Weights of a small GPT-style language model, trained from scratch on English Wikipedia.
Size: 14 layers, width 96, 3 heads of 32, MLP 384 tanh GELU, vocabulary 4096, 2.01M parameters.
Each number is 128 + 24 x the weight over its row's rms, rounded and kept within 0 to 255. Layers, rows and columns count from 0. Numbers have three digits each. The size before them is the row's rms in percent of the matrix's.

# layer 4 MLP up, 384x96, rms 0.238, rows 299-383, columns 0-95
113:180163120131084135115143086166107121111151117134119129135120137089119116123112128110096081156141136182163135095129125084127115096159116120144130142090141097125155116120120141107097108130152109137134168134161131082136109138127128084195111137135134112137119159177076115151113133147151116136
097:117151184135100133131139129121161139117179125119084136084155144143110095127127141140146083174109119116156126142119137122119147088109100187103160151098127136131146138130147121115114114107148117160121178162093134113127117115093102114115085154123138109089112159113126100121121188133154106154
107:147138133125119095168142109121135086138137076129124136114102091123140155151141098095116088111151135147090130116162151138151094124091110130113090157122117163142154116167125072166123137130136105122141125128096141127139108154118143136190140134084185159109125155157112119152137124158162125089
109:132123109131181138131105141137107093129110109115125147070116144152093122133122074141096105154168151145132096102124112162138146132135159150117167162118124128128132131111094110203130184133097092134117126150102129154149130143139137102135123130132181108106148127082116123103152170109115126146
106:138120147118136130137126161178118166151115095111113135157156092130137121122088125121172131140108110143101046161073126099105117156123120120114118146126147129156125146152135089159113112110127153128183114116111140146125150167091125117125141141201149115129118129144126113132169151101106102137
087:160150108168115123146125134106104139106132064130109121137145109102141087126122080099143143127103171124112132116132156110163108158120163171131163130123146117128099124189099127118109114115112105127167104176143141155103110150094125112123142152146126129161134140183145115119147146101140085083
087:135127152151143062158141110119116128111146076138089158162118131140125152128122102112161119181123135127101084076134131101156154144140109146135141134071126141110109130155109119114123167100153130119136152129101137146120131164114129125105113145139111093086147170151093112121129115162190112113
118:145161138140158116120120137137130082114126090112121143090102122080092086156118115078098112145172160144143154116147128140173135138123117146122115108167127097121119113107070130148097158129073093136109115178139154109137130111129132181123130126113164104132152152112105111098130152149125132152
084:164103143109146054129112132118159137137096104153125154126114121171107123147127147123203138136140128084092094127163170122140123155109120142122126135093142147160125135135093086129153143093088139144148151134085117097120147159126099140106111146151117157108130157112124120079151147149133114135
086:118150128169142104123103146151105156104117127142114113105074150125111071146132125138115130136101151095192080143103130115171163115175154114146134126101135099131099107122132125120115125151097134103173112167150130142100111148124104064150139138094145110124108135120079138117139132158111151127
099:162180151135101131100110094143079082124117158148119116137163138085170136139084133122144105106132141150133118112103132077116103119160121127118099123149152118156148088147145127170125117108105131115134148118124153106127114086120142169130124126158131166190168100148159120149143141101154101126
097:110127100133111126136089122117137072133122127141102127115067096160156137103158085096114148107128155141170147105151134116130138072107137142158128122140154139127171171166115111117146160130157149142132122130181115134157062128135113097111135137111134147079135130088111134113108122165138130125
108:137147158135124136127128116083154120120165102121091152144172092141092113118123096136162110087101143118166159087134149123160141109089171124120119137122120123132113147179142110111132092084112172141098094166170134108149132132105112146094127139115129149135168162141133099095121165149144108114
107:136104143130119093164123138094103076120125084162138148137097139127110137147173123100102095154129154121088147139117141131120121173125146156130168112092109151127123133179116089157146161085157102130128110124151107159147118152137139085153132141132157116090149155143094109121134097142150120077
085:137156152160118103136130125080132123105129110149121119092068147125124122129139128122105113130144196121134136103101142117192123149180175188097152091092168087137096106157168125123119143111105088132151122158149116116103113157102103120113118143129116130110133127140141120105142116143131116125
075:161135140130105109125128122112172120158105126110085089132131124124126119111106111129122144159167115145163150116123175110149124131134142140114110094177134131105115052131155136112106118165119140118101135122143126120063120142088144119109169160175140136141116107122135156183141166127153089104
089:175154144146117124159136109092127105131128095111052147124108113103128127159118121109154108117142136151106142119142180102123120140145130143135099116146138154140092076143123126115111151142083117097129131118129132130118114163096125165132173160147200141147141118146136137100144146141155088077
095:183105147149135110109105129120138106091110131121119113129089081147087113135158125092190113086100137114113133124135164139154111102139128092156123149179146149197118138148126088140152129112105150120164099115132127118159122140122119153145146127118159150162145113112129143091176133139128140100
113:136120182128096062117088142143137121144109145174117135130093115077082121114139134123127133122133133142150118157136124116145160088143126142137120107116161082181134156149151115085115075121124162106152101121156125128136098163122079119103118150110101095116134161127105114133125118170132141136
096:119166109143155144121142104093107145127161098076121138154157122085149140114154114112118161121088149146131111103131116130145118114098109139127093159098138092138129104154057124166148100130119142118097117164149153150145159127113123180118157135110097121136111160085130136145110153097160093150
101:094099123156139159151113144148064101123164098120125127151147087164152095149131122115121150130121138123130127154089135108121124142107200151124179166134120103151122143147117095146118131129140123117153115148093110146096124122115125146159186131115108084143133109155162122065147120109117122133
095:094142129170153121184119118118122124147160098127078116111132083078111137115116100065129149130122135131132112096125148112141119152108163188127110108122156083135125112180102113157127167114123121127117130160132136140112089142105114146098131160147122094155153150120139124118120113142175092118
112:106183117114160130143130156087136178115127115099128112122142128147126116102098113145116158133129118142105085100106122076124180098110136143122149153129137081102121161132085110163119180137127142089153097142119137147156142142118131103099129152148120134128145129126055108103118180117132119120
100:122148139122141088152118097071159086154102133110134105084132139125121139123123089143160123117127210124125091105136145130134143162116141112118136109144142139143113128154164127147129134094118193112111138127113136126135096137135139129077120120130132156111153132103115134154137167084148097062
096:117145125122144090162146119114131142099089114113092139143099063124117108136119128077140143140119106131151137076129168131121124107117109128190117113116142154124156145156126104104128170103133156141107157099181105158154131187118132124120118137163137152148132122169136121092122115154135123078
117:108137152151128107178123146120103128091159125091104144138097146154096118178132140116139121162122118147103129093143206139122120137130107120155129147131143105164067126119072108119132133133140108113156134133100165144153104175121122152146157132113105134122123107105129142055119110111148128129
090:103113145147157081145092129091111103115153110116106096123125147122113168125115101151093141178155136134129080086152145150175139161140141175123127136119134078122138086159119113132053116127123138123149123138141145165129131148090095120096134161127088117116110124135096137133132148142144102147
081:158126127129099128180113145133122111144102110123111114073141146094142127150120132122128139159152121116113123109110167132126087106139112152150116157145179120145060077143142114137081125159106125087124115163100125106106126106104117092140161166112119130170117112132122145151122192123149099123
096:113117128146122111112108142120088144124134124166136116145135151135119076139123116133114102179118147174130061141099111101140126158215159102131151123136143131137136110124134158113158146134173153135183116140094126161137111093124085127156122127161131114100113135103136107131169110101114129143
128:156167113119156071130136098119146128165089114116151134096104119072131096124112115134149128144169128191088144127104131130151168127141089145140147111130134147130138142130104115113108165114126121101101141118100141170158115146127129134147166139131127077094120123158070123176136108118154110121
099:116170102175082147098112086116135072152134138124118117168122115147130103129099047119114104110141115189180173095129137129171090100130127108147151139138124101135128134137138113102148127121133112098153120148124153146135135141126135149158135132114110129136147114135159103161127124106171109127
102:121136121119119133098110133139118179119140133148126120147132133149151110155086124139129128124170123130141083141134129047117143117150129140115197153110125146180127137123162115136130114137132121101189148113087131140134112124108107078145133156160179129114127108095130082125129177162126104138
088:156127094145124104155123137136150131087109143104143117167099077131062136115105116135126086094136129148089141126139168133157132126121127104131151116169122156110106152120131086165148155107124150126150090112108132151123062114134143138167122118103132127188148097131163133110164152139146122111
119:107158151129152128173118109113059145109147120115115140115139116120142132151111101071105174097134147112156148094145121098115111174112116141145076103120130115135095150145123137174131129127112098106147075173152155133122129128114128145101174125097161162170154138157143121130128156112123128128
104:204110145150094145165144132131156117125117107087099146150115085129108152122148093137146070129109118138083120124137153158164092111142166110108114120132108167132158118128120097132113142117100101140071095121150114137150115159122114153126115126138181158124137129141152144105163120145127108096
099:182122163147157096135098148102110119076132097170120132104157123151085084135140114107154103143063189154117095103132125126130117094132125135141132130129127133171111121145126122126113122102097154137170116142135143141127119122103106108156117134148142184133151148122151095141126182096120122135
103:123127147166082105133073165141138130120144132183118132133117140103074064140121107081155105149151122159152100134117112170132139127170114105139153078147164104113120131128136127089101121105146086170126128152116195139145116139122134134106131133125128116118134126121144108145154099123114138108
118:152109173159113096162125152118151119116127109105129125131097107088072116162121100124100112148140149116150112155138131150186147130135148123101108146102125131126164132161113102090097096114133138126116077158178115135121123178132097148151130136131121077144127155159148112131147083169119139143
099:138138104108124129155115155071121148100140116123136141140119084175144143113157069132078135142138135136113105130099134163124168151114183144115199127153119137120070132128123131159161130123116118119113105116100132158152111105131136114093106130093100092106144113126164126099170153138128132129
082:161133138181079135146105103090103122124136093140070119144162122113118103138107110125156133115118155137114128109119164112130107137129142161168134115121165112152110110185124115106092114118105139115143123142152142163118116145087099089095146154144126113161141143189139129107162161138150086112
102:123146126103154100183147127089126135152096090109127153139132146121136141132106103138129151112133167111117120072136142126098155187143087191138128131085111146141076143177081113158101123121119150117142112125149115120157151143115137091078120129129108120107144133135131123147120168142157105124
083:105123108138102146139116121116115173157116083119068122120148137104121077143116103113131132097132159119109115121118177150138138175137166176118135138134147098109079098149108113107109108132149128131116106130133130140099133177070134097095139164162140131136145119136142126101140164114152074118
095:147122116145171128143072133104100093118173125119123135061095120170081105129141119125135117105148187174144149089109107143119116110122127121160149143126151147150145122121124139146154172145144131152140102135124113092138089135118098121171163131116176177130122126113124115140147126104115135097
094:130171138150128122115128119090110100100104140142092107151138123115141130128107132128115127116132152124152129118137161090158146195150190195130150100127143115167110126156139070146092142107108090149147096116130125173120122159107129120085138144133128139133169119110134118079143152140133106109
092:115141145158137141135126122146115156097183093128108101116162103162157086109084128125129154138113102173149146142088122083089122063125141085152129121148159138170165115133143108139095142131166102146119133152141128130126120119083089131176146135114175136125117137109118117138117102139118128125
083:107139115134155122144123110119136140136149088153106140134159102104101092109097134078130119132123140137121118106110154086141123100163152175148157117113147091121117126149116110102119147074140094142135144145162185128123136157080098161134117178159112150153166161123133103135137145147164085144
100:145185131157093105141106123150111158102155131110107113126122111167126129107107103127124102150103135196121140086100131146142156077109151108177128155168157066114139141130104125122139126125097146077127087136148125150141125146111128095122139142111109148142141147161075130134130139126165129124
103:096139130144111126126080130116141110132152125112082132139135134135091085130149108082184124120121146176159124155146135117147126108133105118127130115184174114132088092118118120086140089120117106105153121165088177113126112137118126205138170129109111103134139137129160131121139134101138133143
084:114117132131095125139133126126175136133120117102098110100131132151175153130092121118110156141160105142144129105130150124136109148131124166117126148174146130106070058140119135131133129158139084089120114125122114104105120104077135127126133190156112117144105096156111139134142168123161080080
094:144146134127111107105137099180149150104083122152104138172105099120143088130106155122132130170168118136145133117140188069108163106131124115121111090112120132173115123126139069086129167114109143112176129106135109146123102163118107124159112146130154123113122114167128108110133116167123139132
110:107179127123168117097120121134144144106137129127111156139103080099105131145100124102139147122136111136163164103145175125150133123100136126139092103152115125141133123100132132158109157116102059092117142114140150115131080100113135179137122145119202150150160124184123110134127124163138114140
087:125137084127142134093093143161125098124142139176134128162131136115117088155083116159145120134166146124136103138133158127111137181195163106178147089150139121158117148118145129095132149118159095146159080101097137124139087133110132094164129130132154114106151116119149093127127106130113131109
120:130164162149148136149131125080111115098152088099120145087154143115087135169086117143107138113139170128143136121130114120126168157100133181110128128153136144146135115181123138182124145137129147102127099172104138143076126107117125150100144132109156122078161131080128125103125161125133105118
093:120140156170117132144110156139095113078181112156123122152118127155077124191139126123109111133129169128120117172123124151107133126133179152122155112139104120136101122106125143102084109142125104166186088130152138141109113112122102094170137121137136111089140105181151135137157118141121123109
102:136136133123121106182136134119148105136144067138116123127130142084132129169105118127100106119177175127100129117142162093128146130128127139143119101115185126139098100182110116143077124134135119091126139151118135124074122190132123098146152135120148099118114128165085126121146138179146118111
096:141131159168108113109100108090126126099143121142132123156159089091128094142130088092198149176135129156141118102123134133161138150137142155132181092133133098138114136139147114135112095109093076132155118122098141190150110130119129136086099134132103121154136136168154126114143116101130106117
105:138157141127128099113091094117125161129127115146084144097127123125099089092114120085125116154108167146136117112103129085151161112150159172147158128104155088126150119132118134121100145112102141109142178131135173168143121137101133109113124149172164136125157164130112115145136187098144096155
114:141188147155136153135127068120131157133166133118052123136122125138102116136143103154127116113118137100149169105099150053099137088118142115146108131126126114161106120163130128156118114101130113141100107145148128119133131135110118122137159146131176121132126130146082123103110097181168120129
096:177171156123074103144147117108145165131150081112115151137117097143098097121119116130109104175126109142117130115145117121131136091130109085101091152093122104119161107150141139103100114133149172067160130135129153182140118139130126155166122150128118118096120147132100114168106123156142124153
094:110176127172146084117123119106105121117112124145104121108110092103100158116074117120117113140105140103173147070127144131157160135124154183163130099113146116148128155175139076190106159113120112116146110112131126150121103158113134128100096135131147153145159138136132103097141138150134121124
087:108190121134155135138126107147127182136122101125093140100115094088130102137080109139097144138166118144119119089085161117121165110141142148181143138121144130124093107153103123147108117140129121116111139135145110166123109141078097100139145197141118100113115125134078116150129127160146117112
112:131172099168153109112142128067127115132118118102130111081109115099120128112117110113118103078118208180109112143124119143165123140121108134121147095156140160112157133120093142168133144128107117128112134126165183120143094115137132144129158121146134141096132139103123130154163166099120105096
084:125180137143111149165109137145127127147127129112056162126138143111137119131108119112114132121139154147115109092107173110135103157107124140121116113104166087144062093190110119117123141140106126125152128158130130121111120140076128108140166174131131133148143121167147127140116150102162086084
097:134148145155154120172130154126125185089173088136125121116128121146144125124158112136089123151098183128127076111049112149126144121135162130105146138106139107117108108106114150158116075140151111145160100176141126114134121145123118138166122131125110081125102152169104129120150122120118134126
091:098115101141149130160107120139149114143102067147110139136095113110109122153131136065116152195150137132135097112101154134148158140158146143118152107118136117141126141181128080086124143085115105102137143136128147145158106166113133142113126160160110082097156132157097132117141107150157108128
095:130118130126121089100094116141115125129127122182144123102098119108146110124130115146107133109129147127188098139148151127147170143136194094158129161122127130168150157118128065143135160133121094114117098133107106094090081131127067086129133151110130098132157137106140107119126119166119155131
089:133203145158124135168117125112103168140138095135115135152101141107118113124140112140189117112133147151106135104115164128113130124129149148122170143127125122187076112129095076173118135126111095116134112131097169148119124133077119121128178152123120103115127133118111136112138171101140093120
097:130111129107140121124112118139134122160158156129101120157149156098091139161072130130142118114165118146124067142162145071137111135098136106110174159108172086123129157125117126165131112101142139146128163121088121100119130142108128165086133138158121119181119149108115106088145143122152098152
114:131121107124126105116138097096122117106142066111127146116162135106137147120112130144107118144113160129137122051118145115137143173135110211119142130097116137119134135198100120128087126093144146121133147142164135124138130152113125113115110149173116133112151158116114104139110163170157088135
096:111131164158086115093105127123103119116122093139129120092132135068108092131139104101133113160102160150168093128086124123176129126165119142164137104129169108170108135140144112124092121123106123110177109162111152143140108135113077093173155137141128146133121141111126138141157177134114114116
080:142138126117110163120108107092108095146143129128103114137156165106184119131102105152189144135144143139110138139130142090088124177180152181111173071142111127136139118131148120113093136109150123134145123116088147162147111114112136122089152133155130121147156103101154128116118095117142099095
103:134120107115110103141097100143106149141101097159112158110113131132098068132109118079162079157141163133127121127135124115110143103182146141147158155104133102120145126123085134127099135088110136135123155117146174120168136124111122148144114142139175139106188159138113075110124168121117125149
106:173137202156076137106123145120120161097165104139117145137132109155096104161136130139126128150077122121131129170120135147140146088143175123128125140145111129138155130144123112126091081118109103134115072168139135104145114118123071118120124149120143071107155129156145110118145128158114136124
089:119147152143123086121106150118107128061134109145086132147102116130085087151127124094138085150129152151128123123123188109134151111196120145124167133153140106154076126098104114131096072128106126135160112143125152120153106129104112117101145169144119129117136123144119115080133148127150130137
109:142159130143140085125100110113098151094134124138101124106111126121099083100100114080126129148097175161146119099105117107145147122158152190142143116122164053128166110158113130120104119122095104119144154128151168152127129142111138119118128139166170124130149137117128110129144162095157097151
088:086126145149116134098127115116106136103187117190125101147152131158145121165099141126113119123117149123112064171108127115125111139143153159112153139135135094133127116139159117093104084123171153131098121147093168122104123149108083116148122129194116145132108146134150101110157141106112118150
088:135130125153146121167122127109133076090160129149108171102156078148101127166102135117117075142124122145108158112135140134135102106114150149176157101131117121103096147152093117157143135088137131165107149144144133117168135135105121100122097137161140170109132158082122096107114143161172105135
098:151104126116134127083142076148137132150110113147120122110161145097148093142130134110162118160129131115141117134146119126138127110163101115123118099106176109137146129174127109098120117126132160125095169200101130115152135175122071168092100137178129137097120142115074127112144137138121120156
099:158143155124128146164135107061093071139143081122111112123159142126108091190098107123121138135118163106128139132128121130107140183145131126114123041146134120109132104108133132120133161127124144150100128155105171142112122119136104162119168131148161150119145121104134121113133129115120118084
094:154113136148094137134098129132110118117134156138131104140130118135147112113163125146189084087094142132066130153115150100127097085138116126148117137141139131210094133146131087164167119089099154132154105132097129115156128081108109137108134129118137170150130114124161110131164129113142112125
097:145100169122104076122115179159100088092124117145138144067091126095125124192136136130120108149123163126138102138139138124139146111150134126110138139129140116164114141133122094138135138125121155122189082147099108099133090158138072146119141137105123112090114106121109095139141129166126147133
091:129186127149137104156106102104140133126130101129059131142127084137138085123116097118167137147145132126137141087131169121146145124105156139181145119141161092161107137180137097110119115106109118113138097155139139166127136159091111086103133154125132119119133149147087137098130149162153109096
111:150142137158144098115113126099128158099147080137103113105123127151111118130099131152124118194120149100129116159103131084118138138151171172116121111087135093151143120205153139080108133102139137116144125131138168174148112132110135132112126142189153131102140165115139116126123126153145107144
105:143186160131147116130111069128087073129134147125115109122136135124131154101133116109103100155124158146132162107146122137143119133155165125122113101146153056108147114134110131113128145131116133120085077138177140127139129152140126136097147121129113119150164155154052158127153116107134128099
089:189151105136129110120105153159121130129154146126135140139124105105084088090100114127154097103147155161138141116099128145147112121167158098167102086151173156111138120129109146105152154126122095139121065120162132095159127150123121141144132120130159171173126128127136104138174119117114128086